config = dict(
    num_hidden_layers=15,
    hidden_size=96,
    num_attention_heads=2,
    num_key_value_heads=2,
    head_dim=32,
    intermediate_size=576,
    vocab_size=4010,
    hidden_act='gelu',
    norm='layernorm',
    norm_place='pre',
    norm_eps=1e-06,
    positions='rope',
    rope_theta=10000.0,
    rope_fraction=1.0,
    qk_norm=False,
    attn_scale=0.177,
    bias='none',
    tie_word_embeddings=False,
    parallel_block=False,
    init='trunc',
    init_std_qkv=0.125,
    init_std_o=0.0279,
    init_std_up=0.125,
    init_std_down=0.00931,
    optimizer='soap_variant',
    learning_rate=0.00484,
    lr_mult_o=1.41,
    beta1=0.95,
    beta2=0.95,
    lr_head=0.0112,
    max_grad_norm=1.0,
    warmup_steps=200,
    schedule='wsd',
    decay_fraction=0.765,
    decay_shape='linear',
    final_lr_fraction=0.0,
    batch_tokens=[16384, 32768, 65536],
    max_seq_len=1024,
    doc_mask=True,
    train_tokens=92520000,
    max_steps=2961,
    dataset='wikipedia_en',
)
Each number is 128 + 32 x the weight over its row's rms, rounded and kept within 0 to 255. Layers, rows and columns count from 0. Numbers have three digits each. The size before them is the row's rms in percent of the matrix's.

# layer 2 MLP up, 576x96, rms 0.176, rows 202-274, columns 0-95
089:109098146170121206120117142100075089114123109112151121104124115088079127131108032175214123128128078134150170102095171059133109150117128108138143133152141125139110143084105104142156136116128121142147121153125074134147061147066101098124171121127156084114100111149034079128135152074116159148
105:195160114113174136117089078147151155133147136108148102075188119129134140060102118150196092078114094102173105123153144081088171095174106157109162177128189123132134142097139100134183126096120137079139177131173139159156108123151125078070123173132091067155155117191104080106125138122114128123
103:153130218177152080110100122187090154083172087133114146095156126139143163104112137092114076129145144130077040132079178101070072143124140118135131134110140124188107125110108108147063137125060161157119107163093139141154161109105116143150178145128099158123156143174141153105145109083153077101
113:160140127183153091137120185188162116122163084156125113148103103138106095146130095107173090104118178169071154143154115074114079223122111115118122118123135167187146161152201112055108157125109118142118137065098174101102195107128137122154139140121116108111126121089063141132158121088098119161
098:104094124128105110087118134126098126165130150115203171075114129105113120114132113179113166180129119146144072079142140117142088128133157046157099097087178120091127121134047179184120091141159125102154157123131189052140086121150127145161127151156120170095065098149157196121163113125147110146
106:145125093157161117128114102101140177135056120073125110085074123090177138120155099101105062065113181111115137162113146103136145144115184129083163159063188179073119082126085134135115055124142100110113100120135107160127074137130189098132155148088140151120099141093123133142176069118125162150
090:105112071128069158079105114095144107172167159107183141132151162088152118100187136112138064079089130120124143119074088144113125182165073133107145087117134117133109029073157145124139117154144138102068131127139107127129098105131138119129121145122160107173170106083093191081162155098099096177
081:139134140149119105104069051122148165097092124132126196156187178103072108132155168125107123117088113094073115129101136159107118144112148146150112168097168054158137153117094087088158091173080110076127086151069094138179145104174183162112160145136115143126113166154147165148172090128122093112
106:126220080103114120045111138103132166105196165144103126107140115152145167077082138111148072092149114117130145041146167109150170203121086134142141121104221128163129124142116139115123170149119103127123096098122168095157104109104102105164094120159082172143150121097072123123101121115124124113
111:197115182139117128116089169148120133125128087113150135128140118165125166092125172134108199147118151130108129156130091108114099106118154096103144093096114145099099121211108162194105104193153134116113118125132124059086174146096076116069112074136165056086159118148140081158120079078160150091
110:160126154145157108188166178123169163166055090186148084132138101168084186138096171133150113101115101136104058129158143146077085112120168154132148126109131104094130054102109185117065109157076085138095116088110131116106152129125147170108189109148128111142095134118172155163129121126158123187
098:056136134190146072147183110161097148057132131133114152159127143083078140112201145158131120108144094140189168087122131143143148134166118118153105133105111105123162172109111066145149101182133211143104130146143113136161124097122113090127164194107107113115084159123069080081084175120115146128
114:076105118171154157147069139101180095115117137083064104136087124151155075182155116143130174105118078105112117110156097110137101145073136154067094133069175139150102095165155212118146168118088143110142093124141134127155140131114093136164174142126083114118072153114133061161095134058126097125
089:150119146090085133154118175175109097195167155154155117145158061131157155089149180125164064107112089145141075124112142137106133087151150144165083174157132157189160103136096126121133147185117118168148165162196096154123145146116050169072121106166107130139127134145162064154119170106153136149
079:146133154128106128103110078104160170130122094183080112151152104114126140158124089157158131055117151150119142177092082165142104110234122063180087099115135112118100161093129111149103133139155151136130094089106131122163105131099168072086084164145133149173091113130096199138106105126088143053
100:068073138139129086150089105116155139136135182148098136146118128096118138091147137059136135076085131072147124153140131186136102163112143158115144102102125190098164164105086194117168062161107191122096124223162123135093086097082160159154093146111137137158133099109127137134103134188147162120
111:183112169110078157134082150071130152144057138167154112088171133129098118185090139151183148228121115160163127142124124133109117160132125122151128098095126145140134107147074082123214155129147099139131108125180136114188118123089146149124148061095122108138125079159096085111176127161151111076
073:135145091094122116081125137133107133115093119158090165195157140117063071148169121195123069168131123177110144192122123144113104045155132187117108177192111119149127124140131137122072154101153183117143167122161170151066160128091146136114143119204121113105128111112112100166139116118101162077
095:147201124091166145158098103157112095098127112120123170139115148150100158141170145083069134188046108151132112159102112106118155152123081093122149124108079056105117166140146104153175100165129106111130136180165076112086161144117126159118146171189103159147123106103129117186098115210155111079
091:142069100116111104124134119106118117096113111111139133154108143164132136115118107102154125087125119133129162148147141053192144123125165066158135128147101162164154161105116081140124159093133160135216112133144126152147062072065070112102178131154071117170158122094048124146091126153102219151
102:093156125105031138136140148143108125108157126133119066160150080176137129117120116099140166132085124139189190108151108088139098157178101094118071142100113103200091136090100175112198178106127110173148141073159118132161097090139137098110170147134149098075077124133165090109150133099099160154
096:107150105160112133093150131179169117053164185090128178114157167123157086137173079118085110101113113136122148129127089103116134093113124102146060096109117100076110110109095071116145105175134126115134149154174138132154122113129087051122140150224169139110100174104124170094107127128096095053
101:141143155061198160132088111166127094110169128147128134109098040141056178083127147106137066138138168140124133154164130165147110164171083135105138143103105138145155133105124047146125086175137193142097117117114094124078145068130137138126171149105172110068150139102153149132168163126127155176
096:175078108120138113085111121049117135125136114078132099136136170099129141102095109083091071140157169125123189099087186126154147162115131136109125129051125080129038142127165186115137195123120111090090113096066094133128131139110183140146165159162154089121091111168154092158123139115123092098
120:106137079144103101157190121083048081130160076115112145143136095141103081117152152131117085163162118124124109128088126081106104111164132141150129123102170131156054125122152229077143135125142118127175085119108108101136131100150148118157223112159123112060142126133154149170124062108120143170
105:134082107174122134157101127086175066123127111151128052142118136141139162058162137088127085126108113163081112101125096115129233134137124178135116135122124062134172156135147110179106181100085114070144115102145137126155119120180153143175121199118141112138140112137126152107075125080150125200
113:121110157116120107177144127144078113106151078063174127114058174126049163093169139132149093153121140168164145120161095209135100078065150131148133097095154097102071146142101128088130151130164161148081165136055150120140130088151105162145145133199102144135157091112167127138161119119154140145
099:145145139160137178171165144125193104115181136073098138181135164116145160119141131201133140171110091141100145106096161139119114148109116153063172144113224171148105124125135152175096096154123145132100052141124113185171105159143090077146059164110160116134142148169124112127143174100114126172
122:097111121133169140089094123156138131169114150122080140149167091093145104067138075128117108087173152080127067120153117072153122182099100132142145105113165108170146123146118121103163173148093167089115155100135165132242153090155117112156123129129168108068164174127075166147125160163142150064
108:161109119092162091136135095087131131169117117166074145165138142137211087152076082084173099145151187118100106121202118035131176139090120102130139104166160108113125076120178140124105166157150169107104140076126137110166125148129137087135145151127109086161166092155147134066142162087146095109
088:144098073136132149120103132097068071107112138084134139115124117147081182186132150068165078136129109146122094191102081082135127152152162120136104131106087073124120147112170123122175037070170096110106144137140120129170095130128178168148180167196175144135110104168111134143154138081137114115
116:131124166056121077151158159126093090189139121130138163118146138142103179124115104110101118158118189179111089076141111146165104058165123117173149110117155121145089117190112123135116121193130104124123169095181154060146119126113115174113124079121059073129081127110144152118111071059103146127
094:120164149085157145144079151070132132127139176132167131197189124121152192081137125155189127114087119083105112120123207125106123133085127142094159151134138171172139103110171117173088132158120099129101137155212129147098167174087138125133098193078155116131107089098134108085143105159111087169
099:130088122136121134180115140134095168172160168099134093220149100159169115094140093062131076153095130127183143112137180123144092141198130100111125105108138143165110111080153150153103162114117169133154085172121100132149163130050136129162080114087158128193098142106117164160145096077104115076
096:089108131128114076129120100118163162091076121084145093140145119140169045067075097110118158152138209106133091082124149096119160150082127110139116091180170165092120086086086145133139131072167080158109132132124124092129094094189103180167153141157107080161152147176140146146121171120110155138
106:143110126139134129065176140137147096159142187064172128134154096177090144144174056127076093133065100144167154145136115128119115184117086103136125188115185144142157106084163096098149125159159123143159185077105106116121073047110161135120140135141106094122121113082129154131107187094087144133
108:170163088072100097116140145087138126203175104161137158114138096104157173108119144076174125095113151092140051088126159091150160091157119150131167084150098140181096112138217103116132169156108103100117129183142177169220114168128131118127142114125140116154145125098130170135139126160098112171
112:137173101154070134110095191086110132150121159130152134103105144169140147145106105208155124148104135134104116100140152066080161124154124126132067186115109144120114141112121082122136142161138128077226117148093087154137160132099074123145114138103148068086133090144089134059144162048128143084
092:155111157135154112145131104112153144148107080073175152128123144132139122133196087129075174144152103154127100121114151092119139110162126082104141184122113130089143077177148151151161115047086107144132157136105135120125179198084132137097153140147142071215086162142119179207119098092166164120
098:110093094135168089114205106131162124127127075092118094159113120131123167106134130121177143129147002101134155167157130110111036134094118071138088077131137080151141139153152140144109151090098134165133156131192165103150118141136123120126117141120089160166139151140157079174180156152143105181
098:106098113138118137154153143083111162107168195124088089123100078117106157106109150155135202082136102143119118080110118168102096100186144171086117074094152082124111144085138101096207125144086153087089163156155106155096052119133091163158089148161090116132156146133115162109160156059130117106
100:105131083113173128135074099072083166104159019113104128165144112086110143132106136134117126124117154097130080145156176068156153097150112173135143069065156130149147090128115132098122106147106089106151144080137148158129114131161190131116163134116082104118100087143086172068148051156116130095
095:106126065194168069115096125139103082158118102103170160093153147138141175124117113091072101177067140118130118106107124150076093113156069082176107127106163125137153069140162106118131090150089186119136129101100166129127194119106175142132152059110118105168139119120135130116130118102217090118
094:122140095126217085173092144139133156118100158115105114123107071103127112122117204092145129085121139156095107130156169160166080134183129193127175116131107147143126111064117139156062130099155159147099116204114120110086172125132154184113096108106109144105156141065157089097164142135137134199
109:126115128072127102097133090100130145094126094097132133131118132189168166126095160143133136132184134118121154130137118089105124125090143081122105152163088201139156131089115064138184068163119163117076122097108129113220131134105133212164132160169128192214144105110095151162158127105138096132
087:156154093103080119144113181079132092109136135107172153066112120123112118115114186115140087154141071190141135205114099095183100084181166081165182126134164116112148160136110136149186106091118136150151139169133135105132118130187084085088117159114199137139122160124120099138161120209115106114
094:078121122134170164177155175108149102095136117129059153063075176145101156119148120142092090110123100188149094127159114122137112094140154176048139108109129163190108164158109149124125169114115166120161134108150155108148148125104143119148130151105155125018140096073072094129145085116104173145
094:086166108098147107100109106088106112159123122129097113088100120114126161143056122063128104148075183174060112082106170112141128154110076097129095111144095119153065080107123109179146073098122150114105157169148119163102188160214173147159100137167140144147135165138162097125108160131122139074
089:191129084158128150102109120141143105082146139151155105109161144136131163161132175118081190120105166093079072098086112125109153122131217142130084143099080143108161114117114161111197103162152185081131163103135082158156097121109153133129144142180122131184170049142164108135179126130102078114
091:095178127122148121173133131105061106090195050158101115141111097103184110097110064125165098149140171133205147214107149122081091148197097129075168110125156158124178143153126090132097136121103123142095130138149129130118181158170156140126155125156175127151118153142094138130162120152129184144
093:122121106104099171111122116073178122116135136130103150130115102159119193119088109124115107126096101188149168114096115061179120101102156115112139087147115113145173074144186065113155115057147252152136106135142049131190094166137124123121121122146135114139174125121134127091118146092163137099
100:112119105049092179105138131117095113118131100086134145132075156122120142172092091116113153175036092115130106168109144114114112100120123070137083121139115096118098144144130151157160124121038161106136126165125115125173176162152146165146136169179101144127075168120139129119134047176109187070
088:144149129157057052173128140070133138082096077109169138146147136115122151177166129148116109168178083109092180130128164134105083123105158120098122184071057131109162122156181082161102141147101148123103110092129096168093164139119114155131117128183142130121130163110101067113105183130186103088
084:165152151118140129084107142118167068105149149175152145123092169156048099145130125151114167143106166172128134069194119121059090112062106132098096145151153150117115144078174125122129126179110149140124150134157118121140132147075051140104118092181092127136140056196178133157104140166156111133
099:147085125158064139183154120136184138082117171096112082101107123114087137082080134128135116117115110166185101162111075138090119104184054073117134152151177112079075131111116165124182119069126143078165120122102131158156100103164110148175163175136139118170123138131141172096067095102112139135
097:118232137114089109102117080119150093174083158153131109133095161174225106181119097126146144197183123158088128170095087127160130148122100131120158117139131152168124136111101159171133090140144161122120110091123120120088109175095156155145158110167073147094137104086181131165180165142107101126
090:130123113097150077115082112140135189129058103150135071144138224116139149120101082073126189126153131114095124090153161152131091124123140189114091184142131153157162194168130103149144149194055107160150107122141114129110171167149114158152139106129081130090197120141154090122097118132153152121
108:123190088178112114127178096105132140107092179090125126144110144169131149114123127089084109106105064171144116101115128186144163117183121110075124131125120155114157157126151129165102178101094159091128127104118132141175139142146078126122048185190115201114185188076078103105108141141129172136
110:123124122177148086114123101189205133135091148059093122105111129139131105127119152159126093125136129242133122143148081122136177101129093117058115076172106138080063124168161159117144121111143087139116151151096120107138128133145114155121129107185114097051180124140115094118128087151137175072
102:157145179113159118079111186109157137105067162135112088126077178137135153150148144134093135102159129135081118177162151118129097125130108136041111112133119117113109115146159162115112147127112113123138084177113107176141097135204072105103122111136093132117073160184143070219081184083158137136
112:149201079105065147124161117149179163168111145106086134077117136198124128035161144152095081108108140151102108122116079153102123073132122139116125167112137203146079184115096101146153141130111148089084098121112127135147066175087089137153081152092143135130125148145168157149139185131141137126
113:137121129167168089120121153134169138143075082160161154145118124152141109083148141106081046128088160171084082162139105120164148106117098077092098175095135129121098117118187112091128166147130130115186074147092080169128123166121134111102080148154091165126131189063152090171129131095065161155
108:171080117168150152131130097143157122123058147086101095081098137074095164102111073106065166145147185163165088144150148123114189139074116114156129142114120148100132202160119124099127109143111121087146076164119143109126147141127068139191139103144070202155097132102168101150146152074147137110
091:173131069141176159081124166144150119143103074100090142142104127120059068140074147106165161116162151118144196145125112080133155117165151157136185108180178167166121171170150166104163047112153112164173143130124139138119087103152178172104121148139117126137108063108164118143102082130155116139
105:146115110076061121151087165129124160124050110154140139139126126149094085124084119076141125153102173179164177200187093129096136152157161098122076192115143146129151168110154126138134144068164151124113111121136117105105151138122088160118163076205099175142089106136060139145154170121136102131
107:125152128090116160161114105138156107083090133101088185162129115150107179140200129121117115194152093108093086153179083106052140051133164112070109156139156120127169127127134106117113173123103082196142064168103165106149150096136101137095133147086085074138112142175155158124104141101149139157
098:164155113100121136094124164115163142204155114102151114141121148104119095101084131141122145152159137097148152115145156105157118136185093107065115130155198124095101074147154161140163150128187154129106172059109192107121160155074112121194123080118089124109147067073163208098137144148156150126
111:162112156145138186132152164047142145053075139218154110108139103151096087122158124170139143109155088129115081107168115076123133107126123119061171134148120116120114087085100117123154133124064118138166147096099132120129136105122094092177162041144131107102136103098084163123119158104177150178
098:135214144124147101143106126103143134109132082109129134121086072120123109130134071160056190122121148116024125156175146131140116139152159171125104154095145139117108156134089126120137103153091131151138053116068135101149154119135105148155115044084155134148160128124164205124205109133102127120
101:157125138137119077144128110175153107152166138125127112138120129119127158116088130164141102194130185164073131152172097175210132130132173124120070113129126104113160187113084096097129149146128092115115124080104127035123152132095073135056069086125131148106089083137134188078099154141136117082
081:081112143117149113103188161134089108126094060091114083130132141154189156121062150131130186147147074120128091154072159183124096148196122120108109096129125157129101125195108137167177162116141160131128143127110137073118166130047113109135111150162198173152137171129153186116132114080115137114
106:116159213104144136150145122087101089156081116110100102130141178143120151159141093114181134116107151161140096162172156093117127128100080158134135167117100096152150124125124086129118204169114075098155134093075151159104180195110090095148148100120109115182095107129143100163234124116129122182
095:145170126134147145125087113120070099109161200146116049246169135145105136165119121179100137130150093150105167148117110146160118105173118086119130104151097107126134185097065093153127119148151115155145089120115080071144128120072149125100081132140116183119065156155132100074153157134120121112
# layer 2 MLP down (transposed), 576x96, rms 0.154, rows 202-273, columns 0-95
076:191169092130139102138091108134165134172126116136111141133118084153131136082141173084130137140176161167153098153168132156126094139165120171072088094078201074053114102079160092109097192134108132094119124132070099085140143089171135177063117123127152086162131117116148107131115094111131090084
100:106116185149152135124060142075123159171164124148117152131109124146097129163125151082057146167153156164102135177100121141213144110141130126181148068150111145157140154157123139107077118186122119197110084126093116103133136137089129121113100011113147151095119114156102168150125174141170127106
106:139127150190123131172125171138053150077109088151158090120158144208160145153111097118118132131184144072100146098136147112120125119131114118136096119162067162112131094086136205136112183092114131120128140121177156163106164108067116126103180141069142148120147072101062167122120084143187135115
116:172135122118086170157125114099124150113127121092137118141058094132115086090132120124152114065068198218132110129070071111121148147097152121194124099119154186174161143117152061096174130109068103090130141128106118114106158133161084177114135104159123127110109166136154179170152131098169109112
111:147105093125051200140124106173115078139149146105061117168109132112146140096166093136124066087175121133117174111122162153116125148037108159080066129112138105146190162129189143112116125128117127142083159124094100162119070121144148157101105143080085139151149172147093107126137081181098137121
101:089131109177104141135149159199143100128179128106100130089133141110112073098140152135103133096140124147150071114085173109133100121148130093116084155180095100094118132144141144095142158156131148119104116030166139070123104132060125166136111151149131181129128208103112115149172055206120157161
077:159136186113186072150171159112151158095105129160084116151120179135133128137076135139113188171165148142079108171185137130109153100138215110181135137137116115139140207189099126144128128131126112105205120137129140151150155162145126157074123121130046133147116140158138095121075127180173143113
093:087076164110126154161161126107123130106139108127110106095071094172152157117153177138111162156103114125161131108159091141101137117103155134125095134078042103113084106142190144086113179147109138105150180103118130176110103079064101136062092113099156137170125115123156103046160130124067085178
112:137124109160105162137140135178119055119137153124176114115086129115023112118130133117124133141111105078140126114122118172094113091064124142130157083137066069066158099082166152125099117218122133121089166170140113147122135100117129103160146156111125113143164160114180102109128163115050192128
116:087133168111210130115120138116098180164144176122146165091145117154132156159153126158126154114135174092121088112092111127083107135092157092155095124127118093112153144178116131079125081167078016190142113108120117127096114132072149116063084118114094161130154190155098090117153087173134142130
108:159196155158111151084133126169132138140165126132099187125119130065142103097159093130131086134132115066128158130044064090158150108118134148082160165174106107097067101091158135188200134114137114137170172105170152199119130123120136130138126182116132114149100121076113158128162151176091099129
093:068113106043163139115082152067151104179119137142163118109136118161169132114082107132117138162107126085074100127114119061124078128079097115091170114137150143178090099138144141137104130091125088059137115077147168115139132133139185149121115083126132077149121128132099116211183075087137094114
106:140201090037090133112119133065150139113110136140170117172141180088114090113114117162159128071128155143109107124139108128149119166166062111166123156187124173087126114083116053133113050100137176136149145131113117135130120079166187089132085072147137110117140112099143122147106112175151099104
085:169135132116169148090109169157150142136110160157113114093149187127147108154137110141135203162214184056126175124144133128187136107109103135152142104105142122127067140129125153134100088200100187132138054123109112130085107094164163093187126144105055134124132105137112173131079083142127153133
074:103120110101128083199101105171110144129155148060096123115077103140100085105079193113102123175099120166152145112117135142123110129128102129143105176108114075200160096122143136051133158061112069094078146145091166077121127120120042175155114115122118090160141154136079111138101142124152112133
079:137204122110121173117147134152128100153151055134140143093135141159194102122104143171145135139140120209129150152141141090137176076134140128142099146137104041151109109112146133157138170081111085142175158042148099118189181137168118103138153123115093120092123141127141146175139101084177097191
104:163184066104088156153106102146147106114162157217072143124147099159135154096158157102128100118086128095151145078155117160161160182121151141108110145162150053172158172123159116105101096132084098070124162131094171160112140132126058083159150170084106104137149125111180125123154156085121158115
076:104085134103157161127156101141088052082157148087171075144074108120135121108042140088157158114099104068106072120140131092109111132129151078115100145060086106060082114069119136124141125107096097126099099119144095137149104153183100110103160164107148133114164165139150164135124157145193163128
102:136123111113143114058087118117146132108168112122151104118152120148123137167118137076114059122121197153127126148096099105182125091163140063064104045134083142154148117137135172086147187113171132128140164090103099126136124124118063141157078107137105143170120177141151205139135092171070125175
090:154097114182148136057136170134079167116178168169159140109107175102082160168164147143085139163201110138111173137131111185158096141088153150107151105099193172109119102161143178182132141205154092143107161104121169115131138161178103172138107169127151129093137162151127137104104110163158150108
106:147146106168075103173157140147105163093081107116120043066196081162078157084147150157101159072119160159123180122148059121067163133121160141114095140132130113121112101124065137101099107143117076134110135130128112142138093101166124119182104085154174153146126144102125067153121155158149175149
091:114094157110150139123162116129089131146099102140126117136069140113176141119108170112171096163137094150149076114104112116126039180091126106118179158148142135168113166141172152129146105093138185143124111094116087169062146072111170142159115107066085089165158116143102112100157170064160192180
099:152143105057060115151123118110152168149114118098113095102135170082152101125153108207120129119157135070143128134128134107081118154114095114148137135118119122124134061166140155144153154078073102103123075240081117098142144161129152155136106097090139051177177096158139153125146074131135160139
095:122130189081139145158098139131151150155086115161123081093154097135127153149134120184156170123109051084152119075159117131110173085188114152091175073133126179130225140101141076175149085166171098133143142182144142169146112096129101118124151179086146136155131107155079108149111154126129090117
111:141131134101166152133133096128044104135072145163149108170113125130106160103161099157106094191140158178113167125079170167085183095163124190138120118165154124160172103118048116113101114118144068146120151141113096053127175149130136147116093094171112117153108125181141111176173146081130089151
112:128169163081107151131182101180135172149093091111128154101120140140139095148110132146130112096137148142229179139157124175107049157093090067193087080100161142134098108126149142101111150152133163182160105128105117126099119162040121110100119079132103116117122178156099099100132097150165130158
106:107117112085174103173153166113148158151127156099119087145164120163146084079135122083128123144112089207148108182066130121102115164176112074138114137197137136141060131139100175088112109104174124101111153068151083195117099144125144134145110109137124087078170130131062095141074124156161158133
091:117148147145100133109104117164054164164094125155165179155089126164094095149143087029103105082129149138118086151140125097074159115150160123161125111164164125076099146137097094098220183101145136107137176111085159102113144130084171137077168138115149140103132121063133164115098097136148159133
123:092083153136114133086130079087141097156131108131109150086143176142160135098163128140103079096097126135171072106125109143152182131090121066180139117120143073154112117132159113088141091128115196063102165153146115141221117085149057091087183133170146115094174158129126128186136130142113143108
108:170051135090138092131159144121148118116136097126154138128126148104136182188110150161106122086043154165169088074165155139173132151095125120059115071072092174124114114132130191142186152151067141098164131143123116132184104177130094133125083142173141142156183125172111127089125102111129137119
091:099110126180141079133135167127116131152181128160173118072137089114187109136059124052127104123098172163148096077121106139102130133115150110145151146098121149103132097113154134138093139128134203157081133105151152131100172156142061130117108179078159121117202173147185193144110134119096114190
107:118146121102098152122158121155110089107125105160129128166141058156096132192146148101148120103141110118123140195076123157114131100158134143178135136119110159136082043039122131155223123134174143043160134141145142139082125111146104102158105142135123160101120134162181094159143144199122106171
088:197109120154102133128127091178128151165114127098147108109092148152145175183175127151096097141179149145122157193102110104172116134154118100173069111137068110111104185149069150094142104128138111102137129166113109131081053114157069150176127084160097172133177138201122139181124143130149153098
091:148148180127094123133093147126125093133069128153114145083104172102047116175099086183201136125154160151109108123149178159098159140121151174134147149154136144127094131193087131136182092180118131145117130104148139157091081087178068163097105172180113159065097128142154126071113134147145110159
107:165159134122088138104159098106120173109121144123128130157110085096189060101143137141127116184104158119184100037116158124192157091099161075093104098188112122159154128151121150174122133104102060095111110135139133077131201127153103121143145138143111183105107092159161164174151174130157102093
109:135093154162135116140078146128097095173133138082137140142098115069106133111124174142053172164183142120105129163140094074145081131107073148150179133174112134088173117154126125115052134181097114133070120138071092125175152167090177161125121107127133080193140108144122143104192085123133096124
099:101095101135150176145134086113102133109121152144123117165150172146085085128113104165182192153131122178129146175121107162140106150105110119140124179143128139078160204127078116189161090133142130159142134141135131108146114146086192197179134144159120110122148170138085098029154087079177156120
126:077098089104149162148107102097138105061179174076126133122109104085139115135083178114108077120097061116067157076123150163150150142081140117144075109162122122158142137128134203173124065108129139098078126126145148179150170137138146126096143178141092166150104154098190150153101108133086110172
093:109165116151073157133142140118049144136129187184113140167115098167133151149107167156171137102112113057137130192185119141100120114145147129172111139079107117142136194096124136100147159149105172159129122096131107144108167128142131167157132181163127144110219066156120097068135192077142142125
098:115091120114123097139126125132079185066135083084112126072122136155118155153183082112125139135103104176123171107116074094085073136090104102188151150106126100145116201115153101184105119125155105230163117104121108140089140112149170135150123156080206160156132139143154095122126085150104097121
102:080154103107136104106120140151075110155122130115157126106138159058114083140166070155106141076114108182120108104205103091101205124102093064084138154115172155155181128160161162123106147121108118176108114173143149084097108129122157143126149119095121092124112060068101059093094134136111153139
097:133129159190107155156136141126199096141066161110154124145064094136099097122132091112086180138077082137138161151086113181104088111095158130093078151132131111145147135144086105128140109109133176184133139174147117117138151104078062146111086102215150132112133160151147105118113203080131132178
103:100100108152113154130089140131130102125140113110155108138143098150091119107100168121135104099126117126149154134164199042084129126132148156151083187140176131108150101095098142090190129139033122157122118068162099086151110101093121149152174140151073082165142138148154100202163117124203133173
094:177176130078075119158148162139130123135117125130088145154138120101116186093189068080156139167147102133117167104134100098056119129092122101106102144128079176111139143149079106077136146138187085105156185096087068099166108070152079111110168135144107093183141158088124128179114119107104147147
105:144136079163088195111113126093153104156156159165166211144150131124069158128093181131177103121122116141146122100122125130180119180106178159128209215045116125102111091098152140112128137129145136158090104118157167116119124114158112128145141114105054126153118115119141125102112139190140077168
088:143105127125071116149129123104165151159111116218147125141103199121178151115091187160128138099144163176154151104121123172169156093056156121078075098095065137077090124135092091092125132102103135121113158076130161131078088106112076137106123106072116096115181121095167128153118102125137087103
090:174160080103122148149145084120105162119118230077161178207091087100131062133134099123088125155083148171113154095062124123141192153121152120124106116130122109113120109119137095144124101131151106134140153140162135166121191186112094114079121084172095178168134120124126111150090192143098119112
090:181075121191110220111129128196108154124113153134159098152162099075105113101091138140115169152156083108148125118161087118109041092094061140127066135154163116087138185143080136097055126166133158126127134121154125117157113101143150094139142133106186108138144168120123125124120082100145118168
093:176114093092065173144138129128056111167094094117119107136184140127140130065060142193158093100094106136147113103079112161123142161192162157102159096155090177178124126122121134096130122138127050104134150098092123153105154105144149174183159157130072125144128202135083143128104137130164130125
091:146116162178062094079142115111112117100109081167119125112151157158130153087103121089105164126123132108161114117124108193127105154159103139122098137111048103141119132071197135076166095148084089133082080120090175140111164185154139131144078092106080155140080174157152072092143155164132157166
094:094164148145161140141112115121067143099112113088116135124052131085117149153171159112154135057111107095040132112137194162069145107109126128168149126120148125119061148082154099097086043133133133146129187134102114137099109112091128135163175086106121086102076153143109101124107103155063159119
101:124112096133118130169062143168126100155106115143173180115144120117141103069190164137156179172139144141126152089135135060173102109141163122088175109110116180147199157133175117146109120110126082163095106102105184111080131102176128124108112161147111100102165114143188101196170153174130075153
083:129092135112172179096092125167127122165172177122119132127106093170121095103129139133168108078072147136152074126144116089153177104153129090165155102117196119168070121145106176153156129112174108111122144191156142115199139108136131097123152113075126111128192095130123188133171080147094144213
080:114082085132123157106116139125148129144170137149137104109124098106187158112105142122115097073080075112092125124126161094171180172151099183109108100115139136111120134104067158163086140121102130132156116071109136102139131148119205091183134220073173192130103160068082147106106128082110171128
099:120161139102166103071172127117091130158134135101124089110161182141153136176163167197118105121119118099081167104152128137147146176115167152162110127129076114137140134132112129100123032106072090153109183193086138123070071124123107093110099135116153111111151075166045136122094151132170128162
095:116101112115118155170131134125136079113099130159128142093151109104097138124119097144133135085066129133130100075171137171118182156107103072162120130106170182094186150198136147091082124166084088189204046137122146141151115118103153090054128120174082147161131133150152163122076167128119125123
083:165134107141140070156134071157106184108127216147127144128124077111114114125105179127155074146099156142127133082075136149152138124145115111099144089126157153185173058096133197160148146116156144115177101139145116114173144099157079098135147142164127146164145119132045188182159171104155103120
118:066134107066095095187117097131136111116133133133104137156091147166151171106130207097110090070186086137089072101145136129153157165138137119165140077120081085173086134100133155124129117206147132150100082164121149176092115148120141161141168072146101131121124129122124133197161149116057143143
125:154142100205160170149127072116143180104119110114069134133122117146124132107118140146095143123134156067189156132085195122108153102132137131145077180123152138135190091144126116137174089154135133108161080153107095108103100157180145125097109135146106166089129155119073023147125092149178185102
089:153096148072102108172155070130135104133127101155132136139172084110184116086075095122125166042097109084148154131148131085162122137141108105191130118099153141117129127079144107198207134089146151149136133137131148142164140101107178084085079146065142178175123069112131101091150122130129098090
107:139086087180176145075106160129147194145099072172165095150178101157128111141049127091124150131138116125188147203157158096128146178121139163145171072131134127163121077139162159114148122092130121097109159100094081148154196104170165119100159171116138136092079090123101129104145121149107127096
127:075085090183097117125161107215140149147140133147058153153081090090130163109179107159122153122119097154106180119118118108163147124153102090151117158169136120104181141127112103126125133089135134114087128132131137199161147103086097094086105173023168078132178107107129098138106173164136115122
105:115178107171154076137128105125128128127109091136185162163151105110172116145085142173155136148119180061115079122128166164155159106127119099163132192149099116152082111060102112131072133123081118128159091030145122108114136132132181115085091092145178129064170084103112139122098132112156173144
089:184154139108103096117146148112103152151132099130156081184142136154187133106157165120152116204127113102108123125177124147117150113111201114120105133105059120079194131147130101117133116151105144095106122062112132116122192208175062129140129122125146174185117048159099167172150143127138110149
100:145102160135088107133132163092036126148199155162160140147154145168192138142127110152115169078107095108072142145130184159106114186077145122136112124092056151084129094115111148087162134179114106099136144108128156134157121168112143149133060102110123138102126163159180175194092117116095137170
113:092097112149107126074121173084183155126097171149099153124138132140062109131094166143145169144139076116160076129128141130147119120105090096089143111161100100157165199067057059155125154164128055156148128098127115088135148134136180144098176156085189114101176145103129119126145116144075149155
105:158131135076177097120107079159192198154138091113069147120169153108120141136138161148137139143102086179087161084166106127134145132119146162094120081167124115126143090091165122168092136187164148130108049114067131136126105151134069143131111133161179137145162173140103129029132089133123145105
122:150154121166114181143140133123082112122117207161164132141136092131111117136100095165136108135127080062102154121076120078129111102131170053061142161112133175070169118115126174101207139071106103153157133167133100099101079158116101087120114175114184146094138204147143118133147124126127150108
110:175179167095094077064182103104183123118132077147108158095142061106130157104152106180128152144091090101111176108162101211140159107155111104134154172161115102085132106143159139140191121103101097103103122134179124146132111120130045173165104094087127136159146160144176121142107155113129119095
094:074125099110160134149146186139127123142044138120145087108139143079118101103115082137081156124133156162073116166162149068153139179099088098135182151128042128191117112058088132091144129115163124131101160143116079110126144136169158087080167148108156105099115137146170111185155118088097127153
083:120131159160185206139074174138152128063107145169090172102111154084158139144108125144133138144087075094152119170090177138124063136063134162095132112132086150124175077122116131098150139096203110115114073091142163136146145124067139137149130111097116131145142168128184103105151148150053126115
094:119156101164059154108136133154123117127199175097059153137127191081132100147147156169157098090161157142168148174104106088158161138140109183143075160138148094132172107111122137132090118109110135102097105223145112118084079145154119129127174118116195125117167121111073160143108149117116169069